python train.py --num_hidden_layers=15 --hidden_size=160 --num_attention_heads=5 --num_key_value_heads=5 --head_dim=32 --intermediate_size=640 --vocab_size=2048 --hidden_act="gelu" --norm="layernorm" --norm_place="pre" --norm_eps=1e-05 --positions="rope" --rope_theta=10000.0 --rope_fraction=0.25 --qk_norm=true --attn_scale=0.177 --bias="all" --tie_word_embeddings=false --parallel_block=true --init="orth" --init_std_qkv=0.052 --init_std_o=0.0 --init_std_up=0.052 --init_std_down=0.0 --optimizer="laprop" --learning_rate=0.00284 --lr_mult_qkv=0.5 --beta1=0.9 --beta2=0.99 --lr_head=0.00507 --warmup_steps=524 --schedule="wsd" --decay_fraction=0.64 --decay_shape="linear" --final_lr_fraction=0.1 --batch_tokens=32768 --max_seq_len=1024 --doc_mask=true --train_tokens=213000000 --max_steps=6501 --dataset="wikipedia_en"
Each number is 500 + 25 x the weight over its row's rms, rounded and kept within 0 to 999. Layers, rows and columns count from 0. Numbers have three digits each. The size before them is the row's rms in percent of the matrix's.

# layer 8 attention output (transposed), 160x160, rms 0.0935, rows 8-62, columns 80-159
080:475475515504470516450502501539501497506484494529484523509496470465498503532508512484523518495506465491488494511448466513471493522505450514510512468516484488459545520513499516459480538514450511478474535512464454500509476508541526525516497517
085:431509522528526509479510501485523503562499524487461473496506524497439461501489512486494520495532464517489533509523505478484504467514510533540506496479497485524513513474520498472490488486456474493540463496484490520505490488540524534502535475
085:525537484488509530519515521514517533509459509575487532519501531507475534488470479511511535535526497495520517496481513469507513501487512454475475442511518490506459499539508503534467490536459503502499489526504492489501526516474498474468468466
083:493496488507526471503488505523544525486515514495515515533494513502543489489474518462517505492490543512512504503530548518498553531508480528469503572516537520506453473532460505489517450492521510523486491496495499462506486476503472512474540490
079:537505501470516505528525495477486518526510483443482507476488492512548468502533483493496483537515529527489529500499506526493512512448476548491506535522549501470479473493527515470512520531525456482446495502492480476507500530489483533532528505
091:512488505498506457569524489476561455472483500481519473461549500466491496521494507505483505518524532483467480522510482504522564480512488554521468506500540480529454523455511506540518485491502478517497478513538540492531508512512489507490554480
090:499495534513443484491526495503506504506496469486550468518513521527502493521515484510498531478480474504406465509502496528486539523489500501490454466508479503475542521474444487515476538528514480496486517526497488505518483495538532493485521479
086:536544477509533502462502490530530514519511480464558478535541471498532489516473485496484460487504467465495498500485542514499522509541515556506507574486480525519475506516450473472490516518463505496485493496493539495486476411493490561478466511
078:511523485474502532463500500528492519501503555533466521516462471513476500469504514524467509522469476515542510492511493516509491506507527517482495508528505488487504489496555521442513484519538467484542469497496504487490495500448494484482511528
082:471473505487471489514530485482483502487469491547490514470489505533490523515503513478495477496508493478498476472538485523496495459496481498519472489505538466511487538479518492482500481463499473494485465525516498540524479484505532517484547508
097:480483462491549463476528501534530540511514482504503518521487506500510508494502501503507553486486492476477504513486472534529522507505494578532479472481497440461511531493478520472527508496507495482538551524481470499529482464472506526511501472
074:505457466528551487497516482514515524484510489524534515462498466491502519508537511508513474513475538492494495519484479522527469493522499478494465502481518500463526496466502511523472523483532496527431492504519467466502464514523476523508530553
080:476543487493506508471546490508500488502466503522535464454487502492473494506504490501535493504512477535540493517464497442476456494502473463476540476521498522489543489493472508469487551471465479480502536501495492523475502503516513472532494504
090:496528515489442532514498480504498474510529512460505504528514494520515447508492507503509515493491500498521505469486527482481505497483514511496502521511506513505476475535519531474508476521459542461470461469487503488511469492516477503448525506
094:512506507500515499508451489518452533535485488524495514535461522536501485464522526561492515485475513488516515517527500506495471564495505436490548443492482513539506510533476522523494494502532565514492495512513494517486524522530509485506494536
083:494511511502491423478535519488498523468512498526509475495516532479477492499476475518482476526487511496516486484526520511467536483506506476545504476481500500513487519522488512475454519460532499461501508481508490508507490510534508479515557481
091:501513479477509482496503445504472535531506490506540520497470506527502507552456472475482454489497452475479491527504516519519495513503505566495499557498481476497525452516482485504513532518460503521532494508467508514502534475488538489549503484
076:535513487522519452501516495514530483514540491507537511478502533507478462485537476498476500534513521452483517522499505505506506498525454463500448503544495518468487481494530448504524528487511466480479496510528535472518513499485489489476512509
081:544524544509508484513468453493524532520449497492527522530488561530460502509486481521467514465512504448483489482507546483481538520522461439468510479500506530508484499520527492499487502511534477524503491477530522497485496541502511515496494478
085:505504515499475505489490512512473481494534510500499576550519467496532515486524483482540517480489516514521490518509478538509449505468507523500494485503497501485512473498461474507481518486498526471504556503491477523523559497497490494503486503
085:517500491519503500489516427503492535510498496493491477493538513515499487532472482516476468473513486458514501515483481496494503506582474424493505499495493468502490544518480501497503492508469531496479477534518513494471474488497522525493469563
098:474490472493465549499514487530513461457515508520467494517532493503503516554480497463521475497502480495583484476470512464500421498517507440496498507494524476528521514537513489463469518515475534459507530483513502519449486534510511496492470518
080:476460492490489518554462479493482532516476447476487497445470520529516509504503488457512516476526485496498502492515510521501520501525470514504527499520488427537506556488469505506510502493498499459513526545506517507521481475470467482510518473
089:468501503498527523489516533481503506529531523503486496525538518456491442467523472508526475508519512556463530493533523495464527479488520492517507503474469526470492465481528497475454516497574457487460469464467506496510517498491474520504530501
105:514488498454523488562487523527455531511493481504520523503492497494540505500474519548494511490530528471538532475486511481495494544503456486504502520480547466510506464513488527480529474492520478478473502506525430478517473522473503501503482473
108:471477498490530493512515509487487496515501505501501473476507489520499506503501487510514475490516488501577505513494530494520485533500480513497503517520489516526504488513510551507520509468511486532458509443503469468511488475510510551465515524
111:502490525486461506486508528520498453443509477544496506524506492492459514513567521521508539538522485522450505459497535542514481448494488505478509507519492504480548501523501498488490521446485549507497502528501533515522502525483547468484492496
103:484506513474541482524529488501490524484493509536484513517502501484546524533486480548535499502556509470516538502545514502468476494492474494508472523490507433516524488490498530484516482502504517507483520512494452481536459505471477474504514507
100:482530487468539518556528508507550501488503523496469486505468506520539505489477520506508489467536546529498553498509492488490498517503473504518496500469533501492532509483511504498520439536525465511488515489524497455568501482510497454495479482
100:476510467508506465533503493492534517553491555501491487505469506509521539490465509509512486480495551487533536494549493497479478507478497513548494555484468453536454512463485531532508480549496477532505523458511506456495511480490471454535476526
132:466521495526534525468542505506531513508505504517460518518522491510499482488516478498510466462498539516514545487551523512512472456488479472512508518493478511529516537489505509502528493509499528497476507504492535458547473506507512459490473514
102:494508484483503500550493529509552522474479489555488474514461516530543506471503490496497475493527515559512516515511501511504505521497525465530512490482532510483492520497471512516500435521534484504482488495532471466525503478484477442499463491
110:504499489538500491452502477499503511500511468467484524484516505469481492508475475487467480497444502463529447510503478473480508516524519466479497497506493477492473515475506499505502540511473494476524479471468508563442517504539516539505497521
118:504477492460546506551517518487507512522475541545485507523491505510539484485508491520507536499510485503466504487509521465504510483440510519513489512516507468514503494518506506482515467541463503537502534562509479479510486535464487466507514491
118:504536485487519517536521533479520479521514557520525494505500495509562493443532524515502493480543534516478540508552526493499484524490483513490486498504525531511531513501503496468496434515517484514447571504531515436527501508490477446489489483
127:551490508510454468477455505543467485485531468462513523518497491463455503491484468494472538513480494490516453480466473489496518522495521527505510480514502503464479503506487475524497521487482496481535474486477488532479515494530516542486518478
114:499545495541466490457478480539522507501508498482514462528472491477478519509462510502510543500452555516506530454515467499468526495504540451504473473519498518471498537511508464520513516517493529467512491455488516532487516509585541488485501517
111:539512533509492506533468489519504484505507478452509472519475502493508479480512490508481506481544520517461526468491510497501507521488519508473526476493537551496548506525482490480517446489489538529501515529521521480530513490518504500478508418
119:482505491540504521462524459519541510443538462457482462531474479480474510492493464510483543488503546497513507462495505509489475472527529460479514496491474516454532504479556489517555526505459518469491477497481562528493498506548546517492467479
107:531538513543455524451514531461503462506508502494500472527509484510473482436536486484501506474475509523480494491499525487513475520504521534479513482533492536438522518488523478499522489482471502495486529493490554497478493484563510516480482481
146:512490484494511494513487501508487513488532527502528505471502487495453511473494486500473461531449488492521536536517466452503514540485492518516495457521495510521432472537499476518508504484534518485477512422530466465511506485529505549471525548
121:513486491499503519532483530492505490509506502525507497519481503538538482490550520508503556494530493525485529465515533526509490507454497471457520510506539520525534491503497504484482462472507501500482518547498479488523523536476521456481491447
126:461482517508506502476498492472488529516495484536472532487545503505487501508519514489484469529475474456491461538488484521507487502518488474533521499492450483485475501500503505507477510500517506491515455511486529492486499499481484515561494535
111:461524472543487522481534501468529496546485513465468467491512502484523499512450484496498477480496526484493492513489481485467503451542515498542523535512444447520510540454514539534515509540487487500520490519503522496488507467519516429512483518
106:469479521536465503419498496505498475510539458499511503478533511467434507553515490471505482513471499503504481516484509525520500473511488506504511479487441513472494506484517506515478548468470498493495455459479499501495486497524505526512499543
102:500502484476538502548482478522503511511503518496483512491486537505557504505464502481489497452545547458512470504507483485459494509525490497514477489477522428517493513501470473501497473547525477506517489544509506504491549484458452484491511482
109:513499530517454500500475540466475444492528473517487513516522492504515507477537502484516501505519499504511467481481556515522454533500490541490549502518499508475541484502495520513464481484498490518521501536492496527485491489495502453513483463
113:526508495503513522530475524481501483518503536537541486492491485504548490482534509522521500468492497522561556494518506493529504532510482504458471499543548480548488500526488470488483455484515488542466535496551477457500507514513456450462492499
117:491501489482517472539491519501524547542500518526510496491479524491548482505515490490505495491523487497467492521501483514511573479472499455535468502453515496527482546500480492508477436504525490542500509537541501462514542533447471440519524480
129:473550511508481498517526456538515500498495465474451460519476518514535515506433499467485521461553530495505467489509503519473480507548531499518518514491500487452533523460495537518535495547501480497527484516505551518499497486507506483509490457
123:514464501487526473513504471515443495467488492462517541479506498468468521505475483521506470526506490454519496510497475479488502501473463529494509501504503473514499462516496494485530512483513535473496518490494457492538442480504481581497525514
102:493498498483540508527511449524505553528427517484481528494489512518558505529463536503521524489524502454502486528517492483493501513533494488499492512507502452523500494477469497474495497552513466493562467513504500503497506473455452492516496491
105:492526493524538511537483468515495472501510489472516487484484526496546505505458498485523464491517526479534528502484480489508518533518464529521483510486463463503484513471491488491515481541521446521515505472553513449525528462521449485506485488
108:467508520516450527434521493500525463450555476491486472493505470448461520532503498502495510484487500511489507513497478501493524481514485481493476491508474563459495501477526497512488555480463520496507484477478546513506488500528535545492515509
109:530478510505464492466467514493458503502547472514494507476498509486453503507511475501451500514450471501508453542481493492511512499475523484504510477503501529502451492538486495512472529475511529492526483496489496482463473495505481549510531517
# layer 8 attention value, 160x160, rms 0.0615, rows 9-62, columns 80-159
096:563496448474464488530513476513479495502488505507513501522485525559476531489485536502519465489516510480499492505504566492507482517483515509516505492496497474507473483511515472494520482503491533506463492521480487465507522513468501482513462515
092:457467484499471489456516451517514500447523527482514498485483496481525462514556542478491498537472513488516531553516460524491503490526514499514524499486473486479537539482452496497523505453513488520511511455526505534529499460507480533486518542
093:508501495524460521510497476478431487519483509512495469478519493508470476522552470530517520465517504484513502471507466505540487445487515480515495498502459488490533458476526482532473533492527481485460547467494516525486518512453484506500454517
087:492450506493460538474499532495507508466539531533519475511495547521467537500466491481501508439502497477497476493526489495500503515544515469486508482468502479536509531506504514526534503483481488504515514471496515594522497479499490456495484488
094:508494492469489514454486550510470567517552500528476510524454554485498489516530491464488487513505482527529501507497536500494465510486544495498563491522496490540517510548499457501513473528494539444519498511469500503497532489457491476499453530
094:517499465517522509490492511503518483519531499502465527479497473445492527479520520498487500520503485510532509469478469491497458496510509536503561554517519513529487487537526492482533473469437537533501500498496521482454514472499489505509458524
091:476472531482473481542467538479487489509520526507502519456488494487471485541483507523496523466494528499457523501522429494495433537475517491487479485529514483509495492471501506539530492527506505499509487518500495493469514522488508474490505524
080:472452534517494488511495474488518473481473468469524465498513502514552519494487514471542489522525502489490532528493497499511521484520483499518501465455537485506512527500487497560465527523494524545511546459520511532506493512506487544529510442
091:504467497470540499473501516461515531527499464464501497542507544464521455490507514529519495521515514521479515539480502521500521460484509508481570503499487505492508506501495500487522491470471508493502532505483474450494523478507469483536490523
097:506459548520487525494490510480433490485507488495503508432499518484510483520522486525487476542508507507509487455514525476496474538486519490479524540483494543522482481497502504499518511540480515538452494518497488460481480513503486478476519529
083:508515539501485506490485515490456471492469506499482459534506483481553476477491473509506491484494500459508505543509506484515495482510511557516540528523540491482500543485490511453492472520485492463547486535523511471514496483479498490517540499
090:525481519508500497516487506485480482490515530496504567537493526562445472498535513506470465481454503492478506493520488512517523486512510494512460506491476484509474507518487484535472468501520481502506466494516482490534508443520490514467492500
092:469527483476516492487525533471500497506460505513491462476479518478482544503453519485483487527505496476518462455511460508534482543513489501500498499483484483525533497462471479517513514499507476522531545515521489544508545504482501510528444467
101:504522492535483522493535480475535473450517528459466499449548470487543520470472483453510489498518485533498513528462486506520508481496491486466459500520499462462481515478534484507500491507481385517496538498475477487484511469510506528509517484
091:478495498487542560490526522507481492543520488471514567496497493529502536517537524523501518542511460542467514509515481477491469482506499501509540528547513501495507468482506496484509455521469523484474489506491517479472523503478463498447433546
098:514523506521486478528504553499502489511500541516499477485512499536487515450499508514488483473520514510451526456506528500488472528481496509528545490540486541486463543481523488509437497478498458481511491496519504520511453505496479497466486514
090:548491519500522537482503533484450479482491493517479484513499462443490583462490493496529477474471518545464451495512453460534494470494557492527555495483498538489514511522491468493486486498477552532472514504475486544504484533521513504493488495
092:517503444512518507512524508519518476463515536519480473503529418496569547474515507480510490515495496555490548538511477511527460464489508492518512524507520522546543475493507476540470528490497540491508489517496554528464481493532484534494505506
091:471471482521507536466494470474521555498456489513487448465502532492490473477492464480428532541505509502546497442519547478516519502545453500496517483488506546504507534502527545520501486538521484526476491483518524484506502533516513511505511467
090:491520501455518505548480536470492501489494543519474483476444471458489465510536510527517505490478522540474501494541556513508471517482541492500544523511500490466478480415535480501479503533512471495516475490490506513519525495520459511497505486
100:489527513492524508519478488493505525484448523485537509452493509428473453425491511524507520501500512519467489516519521506490556495504476500499506469540479497482472497477491497551499475484531456520498499512513483484562516453503516535523502521
095:505503468480488512481511503505476479459551527502520497498503524512495474516508509537514494507474499508500492482452489504505510521450511475496531521492511535516455463477517498486500494504489471537524512490478504497462548510522535505538437518
100:558526541511489499487506508482452506489521500534522539484493511559506544477492537475470500531487474450505491508508453501500468512538494485493486508554566497536538456494487487502508498496476518505491540480529484462503476511515468494485478459
100:548483475537499487494491499473457480550517499498468460506515507559496482483468512468500505493487480473517476462473549508481541531486545493508552519471493522485501478495489491463502501476514526504487483543474543476490551516477466525540543501
107:503467507485498542504498471441525496544521482529470476471532487494498522499557498509493520547448504496466538459544524494489497529514512507505484510467497472527478548508454537496494495484504498498523506549528501499510514528519502497507480541
113:519497457512499511510467479504529492480519456483482526513496552533465494516510503541499495489494494477462509489492457469494497485495469479509468505514514486481502538466513486527481539514528434513481509538523479483551475509471493508521549484
099:493478506485464523505488482496550501525521523475488537499491504518494489532494519509519519472506541471486522492495473471519488500500464501497533514534512476524496520548494498455553494487554494526482487532489486501540566501495470505472452512
097:484498519494501505490544467490499504565523485520486491511498463482509486480476512519517490512513496550552526522505479474484521493487510516487516469451499484489507481508486545525530512471479463490509517482495511486530516498531479510503495528
095:474475523493523486478497531489522505539524482517527492532523504528491473467518478427495486480501521497492531505490479479489514497498508492468514498556479509540468543523512486515459521498519502491487482499488481515494552507476502502508511489
130:482466535534486495457524480481520478492522492511520495480514503427475481498514521518514512527481483493492528552468471495496537501500521493519468521527462472516536517509475520513517515503501457535477500508525479438547511495478512497492443528
104:493503524519486457492500480488461489549507499491470525481482480532482496472548458527502509470513505509533553502498485464493535500513523527453488482522551480473535494512528534486513497472433477517502534502500495472505506507517519492532534461
109:491492537496515518528487502516503535444486518507538484475507469472513507495486502466470528542529504525488507505498521470509536488527511520535502516514506564544491471510517517498506496522485524490494505504478491524455463443490521505477476535
108:496474507533515473482477470529491519519512503474504507531531482520497509502486504535505464479519504462500470513456438512507494478549485504514500569509490485461480548520538467509501492480555472477489496497493478472532529508477458530491470489
110:502522557513515497435498484478484500540549507495443478524528461456469472527510490478510498491471531479522502478471482483515495447488529508490554472516480459513527483463511481489518530480494500499507486483496482453497522522518505471479490516
120:516525469528494479498477519511485478500507485513525509509515520561474534539475492453475492505537488466494491482512535536496481515451505496497478484470516521474562428526497474460496473524512544449479509510484529554468485488523544510506518495
109:487472484526470523498496478472481500497472535527495436530489510533512545473508487475450535508513521505473511535466524517532511501501460489485476503475489518495467460480488454502496531526530494519492480543491511518482446507510510487506517511
108:526512514480501477471509520454458505522512476515496528539502496471518510503484486519506538527557510532516480523520478549490508515431472500490498486483472443489526477503498445505490487478503472523493518463503496486512507507552508509535543461
110:459482493516461573481505528473503488514504492507514499501510500504489495463511468523502504572490493530470486500480490517517541511467483487494452510515477532473534488473471519533476519442522468495481524484512498512543488474539520494524493504
105:494468532513496525522515517482471483444501477530478526527507449478501461512538503530531536560468504514493452487504459518483493488466505475479492473519475499486523508477546529525493491526500537484528496486505483505528487473557539496448533468
135:461541504443494557507533510475496495506539484505502441468527494490498499473520529504492499523512520493486499475476526530501528481479514503476487483450501502504542468500488468443450525501484506501515527523483519499489494521470502524544485526
116:546507535509530475501475497480491462509524489497437480484498507470519501484462472518533502459522510511489515492478508479497451484516481483522494514498482422467522508532480505557484501462502446524507505470508482492525488521484487502504572499
118:520521494488494468498482540533509521470468504482555522461464529486485503482567510466523469468477496490510498515513508491511489488532475492513471497537511556509492578469465544506521479486464503514469471537542492498459504485477497523472492510
106:442468529499521483513561509509500534463512494540527538525478490464493443492479456485517468505492481528481513498511499494505483495505501482488491489535485548529410502496495513502523514507488532516515502479503475535470514454492503512474467526
103:516463465519470498483505519509526514460478480525531504448490480481503503493451499529511511509416504522478534528513516509460491524473487511547441477505525514516500489543482511465533505538519512487483492522519486520463472511520531461487478520
102:511533507504530471500485441511505529495517523497526508536472535493515498471469461505494501499521453465557472556494478455532475494479523506455526516533525541546524480511485525483507517475506523497547478468497516510458484474502512524494468464
108:524536494536513482507499513510495471496512463474484552487506550506515447536449516499526497493498471497478507469504450489483483470471460496479505487509510501487548535461491507503510501481493497495509481472514514523510502484519497500473556487
107:550488543499532462498480484524477526546474499494474514528517515461498491521502513528496528458494494497525497485497470491507504460530537511496551471506521470471479498562487480501468494522485478497531496524463470509518454555532527494495513502
116:538549492515529436472495456489442486542498512518495470511498507522483504504466504512511489436523512524494503477528521486497465512507515506513522514556526506529464523513515449529542499510499485497489476494503516511495497555500497504503483501
114:472477486497486489464493505466504493515512522526513534507467490488519504480522436516510532513527505497494501481494484489472481524467505514484504490483501531507527490478496483533517457468502506490508495482496492506492509438511522497510469490
117:515514473470446569496487525486479542499523507490498485452529500550505535511479552502489499523540512442537499495542543520479509533492519515494507509468502481521522457519476501459475505500502514509485507505502501512507540437493499507512465478
104:477512522476512489509532490474494531504500538484534530533500511489507509490496478501477468505542504521554531514495524487494486526517471520501509532493513497529495532538517514480484497526478536521472481483469539510504530479488500533453478490
104:542509498486501516479533472499509544566481492536531479526524487472520504512533503535517487505513490517530480470513522480473515498479527527478455464469511545501468481506504526487498468511441539489531512499502504539493509503561514518456498487
107:454471456503486518489531472515515513508467475527538492480489557466491527491471475479523513537451515509504499520534517503523537494473488497540506502475460504487503515494487494498502500506552532489518488505524484492527465451549481488497476524
108:509517467511506499527497512533462503433495486517542498491515518517482520482467506473494507507529514503491488502546542518546477533486492477533483501526526535460549475489504521518530468517513511506485494545489514520445509477438528481500501519
# layer 8 attention query, 160x160, rms 0.0718, rows 32-63, columns 80-159
074:472515499512521475495492504440506479548506514530525480534486480495512522485492491508485481476570534492546498521493464504477539492446532506498481486545453480530547488503508481491508486462519550458469499526454489464496498480496496529519470496
079:512493471464513530528518490481528463498523531488510492511503483454462470494476468519469529487516547494503501499458481479518477472524521523482495505489498506467509507539504451541553537494473500478482516499491459513513478506505537499475530474
111:539514504499439527432480514524511485526525501492526466513486487491501456505528499518505498495492522522519484480474539491532481476501522514453522471528500541513522494503502481478472524467453542466483541491486479530478482528554567493478463503
074:500501459458484502531485523480466496455485493493476547525518515492520484466511457474473464490481491536497498515539519508496530516457470465527508511506494489451539444489477514486560487520534488497505493518517493496529442481488459455511521499
074:501515475499449483469506518439535468516496483484500506523512464485469494479519504498492506498474454532461496491516514492496499455494452496481505515511490574497533469481500517515497481492457538529489490459499517498512508491497541492471509514
125:479519485495513490515523494444487500487474486453469547515502509491476542482487481473486466527505472514447535500516488529443521516480474470560486535482504500473521493494479523509537475510524474533520526495483536474542484479443490492498540485
140:507534504480494471512506518450492487526467520465478526519504497494464502499485493466476448505509473483443544487522480532486519550518483474522505546496514512482495491479490544516515471498534469529518511507505520469522503463466490494479552481
078:499444467523552483524486500510451518512521472538494484472495520531526535491511541531501498496491529456497432523478472472506518514473507517451473477508481469492484513496513468503507503514499496498514439517542493509476515484514444508500465489
084:484492485486498459470464511471517467536520517474509509472527504509515492485525542466493482516455475528472507501527509469513511474504507495467512482519502553478515502530513486547472468485492532485520439454511559510456456537472517448477482537
086:453474521499538478515461459514469523499477481507507496517447484525467539490477520503507474531470467526515506514485513470495507518521506513490481506472497495487472498535486552531546521520508509495497511489488507460518516463549517528484490524
084:516462507548478506489518502529491529469518513501510529463520527458509550517521512517490502488486537450493505517490515501509489504492484499509489447514451491500492491469520481486452503514527543475506448505488528541458496530498513459532528484
083:487512468479474522464513470499499503516493508515479470564469496495530468505485480490491504447508464481496483494511548542484505452511501499516502528535494500443518488531505495522532436499513526511500477533442498518504511508491498451524462503
089:487508497501493510513513525491453521535507478478505482494497497493467452485516447502521486500494509489491537511485446477459536473511542502553528491486458536478499488498503476507518496523509459479480497503499458500543478472525501504497472507
087:526447490494462528497530507525469465510490490523521494518474494501482502512479481464492546519542470487506471452532560516494514425508476461493493507451472528523522490495464487500493467458481539479468520531468518538509464491510523463486512519
088:499508510506532473501480488500512458516472525519528532554480475489428487462477473480459453522563473516514474482507507531491554536519511504484443498542486496473498491527482500525530514509480484505513506518463481515521501539450518539485510527
085:524498521538461524474520516482492520460512511526479548483494534510524454518463519518529515508519492481499481460517516531496456482483476503486514473480457503476497510462526477506466498540493488505476499505502519536472505532541485452525514503
088:495477522516483511515527518506437483544519509480495473520477543513514521511516492479553468542496489511481514513547500482495524523521506449490559468520496529499488534471504485506517471491527484480496528488492499478460475490494464481450507500
081:513503507471481509478523515483499442463495507510494499540522489484487483521533480465495527520509517539543491470516500536493471493503475532457477507481483522492500481525470456536445476466471521492469493489495479496487480550468500470503540519
083:515503501500482470512463497506460512502446489439505457523485497538487508501520476494500487509466545554472496503546461474463545514493513470483484552516515512521488472516481504438519513459516495518506490513479518493495513492457524557496518534
084:528533497486467512501510524452459458525498468510491514506488511562536496495489552493547478540496494522506491497486510467508464583511505497506514461521490530539563491463524492479476457551505517480484524518492501483510481490536493508490509446
087:518528518508488515507512516513518466521474536497480480474533538494521523454509559466501494566517479493495480510519534446522468494542481503510485535498552501500502510524498514537440456489499527496538507481555485509515512510464477484534542488
084:514531485476500498509530480497472511497482521497470478491458526558475516449506530500455457509499475491513519479494507470511486546486493486505495501506491471546487460504513504475492511486466496512495501506547460489524508511515510503485499513
088:480514464505486479476506462465483486498488531511510517551506523468514489495475513514508512469508500464533517459544548533522499496495499486509527553494490480539508503495471499463467466488510535466518523513502490481508490547500513465501459532
083:518516525481441527481469535472478454518515506484516496502537486485487481513485524513512495506445513487486524531496486495480525502478516471485508486477504528483498555495527516539480480490547515491527497510476565544466484513544519501469484525
085:514520508496512504508474448487500520500455499526483475518505518536498515507476515477520517481531510499513501510492507521485523535503510521515486555475517429507522490508483498524527471507526471469493534546432459509576515499475481535521508542
088:453501503498551530515571468493482497516543478483482483507521527486522529509484498497475487513522483496514455477541518463520484539503531516466481496456528473489508497511450509493506492510485542490476475526488528477514491519506473481542469545
094:549581493520475503472490498501469451504480502482516481512434513488505518487506532523516481475459477502459546504508515513530522522454504499456484521522540497541539466506503507481527507484472520468479493539525490517542531482525526516482469522
092:524477472491531486513460521503549512469491469506498530484511486553500506485525507528487489523529498504541491485472572461521522518494484503512515505529524502471491483522504512503527504505482483513475484524522462431527541536507458533494499493
089:536501508495498496518485547497455481553507538508481472496515493491470538526492487490485489499543496513501502453495502452507506495530471465528479492516442511547505494480487475499480527494529468546523539503508477458551533535446457520466514536
090:458505508468542466508472480506506527519524519514494507458479498488514500515510485511498487479515476474473507491524479479525485508499525486528497512549489502571540515535516521484504512509503507466508521457507485526495487475517503508482529470
088:533545524482456502472476509510511469542476510478491500511507493495465481492498504500459531534468486522478548506483485470523498497537493471451529503543495559545442513520471489519459483468492536457491518496490503494488489479461544528483503490
084:495483481484479525475471496544519508472508487522500516538512515487488445470527490499505506522523466461507471510444544491492452522519516478490547499491517510527547492460512469497461489440512503480479453471481511534504500527501449461504525540
# layer 8 attention key, 160x160, rms 0.0636, rows 32-63, columns 80-159
089:482505494483512511519491476486485494478510456441498523504524490510529471495483504505508493543489495505500517552476505547498520497501501485552452486468505460436531498463456528513506516523514463497524519430528480515489511482501504472491538490
093:520523499474459466476466525470512521445497458489475500521498502464478506491513470511514465503450465502524476503542508551512507548484522536523495462544476499488502492468452445517532515471496512482538517487524492515524520495501494466478485466
108:525513510519499473492491521499498504504480508475526498486450456494447509492524502512503554519532515479511522485498511501565503521485547501468514486549490504560474491502558473482531508480489525442451518510500480499498493504522541519514488508
116:502438516499507485489506495543516474486506497537520514492504554569498486504511552494522508484471500541515517505491505481484461457493490494513507491501502485541499495505475521496482470551571471514498483519454501485470531496467471517510473486
153:493498500477490508498483476495487436476476520527504514495546507528544505478492542487487476472486497505495509511517506487451478457497472467529490492490503510515563473488459496485487443530510496504530530485472544463496488500470450476483493472
118:525499524477495494486476481485487459498447527517480503507575502505537505496499549470485505478508479503498495494528504488464466480497499453502491503498545494526525496475452491452471451533504491517524512509443532476484477508474489469478488470
076:496489483513506504501508522491498489502454526458500495492459505493507490525506531501498506505488534494498499490506505465539485522519488419507531517505474497536489496490532505504501436482516461500534536533461492530472528525447528498494488505
243:484471501539521504527544502509509541491553498490519487489454495484450531521520447537513519519532492485488480496462475498534494543520532555483509497489503497498472512525537510522531555471497490480468465509531465506489538493502494552521505528
098:493453516501501528471447515524477498483483503531494458492547499537533491485510506491449478467524542509560466501448476482503511489515454485510498509467468494489499482483489496530540479534520453506501472495498519475520467514513544441507481466
087:476545511522487510516512475528499455484501524510488519486516505467482506479459490537460505456513556499542471468528446503487495496485487496499523512482468513521536525519547461523464484511474508493509535483494506492470534528498537484505520526
085:485508478499459509539475486476496523537498497495515518503533522498531501562470475498544485476476508494465491493545482470502546530461498495510477521503588499504474482542531488531495488476513482507513522468513502503506479510515459474454489501
116:494500527465488494491448541510494466504455507523492469469546515514515472475473500471514530463481547554488489482498519462514511482460543476481494476524476508517534508486495482479483473531473501505563536516524521501512490479483537455525500479
092:518488486517457517506524506468510473449506473486438514523471510503495500503488547508466499530518463531542502537546492534469526498540495541495558506492472501473482483472493493519515523473479524525491483523526492485497512497522513538519457483
097:493494530476476503452458505464494471492505505547516504504522493468546514480475514519502492490469554542476514480527499493514507510472495473482472533501481534469525515473489501476473507494472501514502493517507483463526506512496514462542484550
106:483480525519504487490559558445482530506483526553511491490486500479530485502511560504521493497463521532509520513482490475547469500484485518492482492481482477536572526500462487509476477538509502491530493468531457532468502495462511507516482498
101:523519512460499497488472505491479500491492486543545472460476484451465505476499471515526507535489450553479520493534482477494536516532527501520506539518540510490474487484492509514545526480473512503484505490508527469539499502516482554489541494
099:499466505476526477455431494502534524461505464468491510507518491505516492512528489500420508505495487469511536523540453521505567491532490483506506519496532513493504487488502495470535511524512519485492503485547437512535479504536551520474498486
091:533453538531499497524537491460517514514524504529508506481499497478523515445493520510553524497490478511478499488496483472524491518522498548524492519538476542481533518479507522487532517509529493516481472468498491501498505488451492530511524494
099:475469503513483485453489521479500506477475499435488528518481465509508479503504537489477555486497505438554494501492547514504507506480496494526498486495503517536537513519502509463461485466503488484499533499484493499479504540519531486535450491
099:470481471493507512448451463525507525507540500493488540548508505490479517498527509515543499530496477443498521501490480529468494519525482479512480498494538507500497451534497529509531512495539537517478472489502517490521485489534523513471535473
090:499487485517484501476488477529525553527469524476493516497485508509508468554581442474542452510494505480499480468466468493459501521504493505513498496484556506481493559477478509521524523508517488494463470500476509536507517483500542510473503472
096:494514480530490443469489517524504495508481487505499568517553508497505503565490517457469521486492487470555515466454493495477505494427491484501500503522506527522522487503465456511472480491509500495489516492499495533543539538540538432511505469
097:513521518501516500504477563510505501543464493569506495502499485520551505504447551488518540485487511503510487508511498484528519465491516509477505501517539519502512519477474501505468462473510466530498511529489523513474480498520498423525538477
092:498473497482539523487487485498506532493529510455474449516529518470487506439527500513456489509511461468471486552500525526500495516576526504516499497504530494499492499493550510507496506472498483526469491534510544488515499527524510475529497508
093:482524546492525487551519513488522504535514509475505524480495501541523492485500522447535522518511540491478488496477497512489483518538507555531509482458507496508483538475533478526470530486529481482485497519516522475476546479509425509530508532
095:486488488507528459563489519492515533486502503523490518493488541495522520491480462493521503514533494489474478516478470524501509502520461551528522514516504508470465494468505505534529502504537453506549483493540510490509498489467470534522520480
099:491446497498519493462526507543461495473539512478463494499517487490516502487512488485499479474506504460523508480511527477495468505477492464451503509519452486544511477540466468481506480501538486484538516479453496516463441544551495457520487494
095:521525487490508524534552470493473499492482519534554503482517497541450494511494489536526500513461513507514508468471480508521480507467479512536512505491486447505544510505540515509492518495525514515462495473467459523493512440509497550466530517
096:513496505488453470564469510465497488487491472496503531519504456527492512536505515500536507518444514483515534551490506520543515540504507514510493506491533486519508528469518503516520525555484484489500512484517472552480511508464498479529528478
080:474571487503462509489501522519502522502521493497508526494514500488498503481497509515505538491524475462507474534499492514493516498473480511488495528474536471494470511496516495499474449490473498529538479468496499499559498565478493508510474476
103:489478518521489522463505534533514506488535485507451515527543511513546499512560523454461500532474497464536488451498511533518492510483504470455476526521504509530535500490502493488489476517480477506515486478488518524506508536484543463505478527
097:467518565508494532524507514471515504491512504548505483501479518545509525461508490497505515521495445507488532488489474513511495466516503514509479508524504454497483480472500523510474484470531481478449501472470477498519486495503502545487516526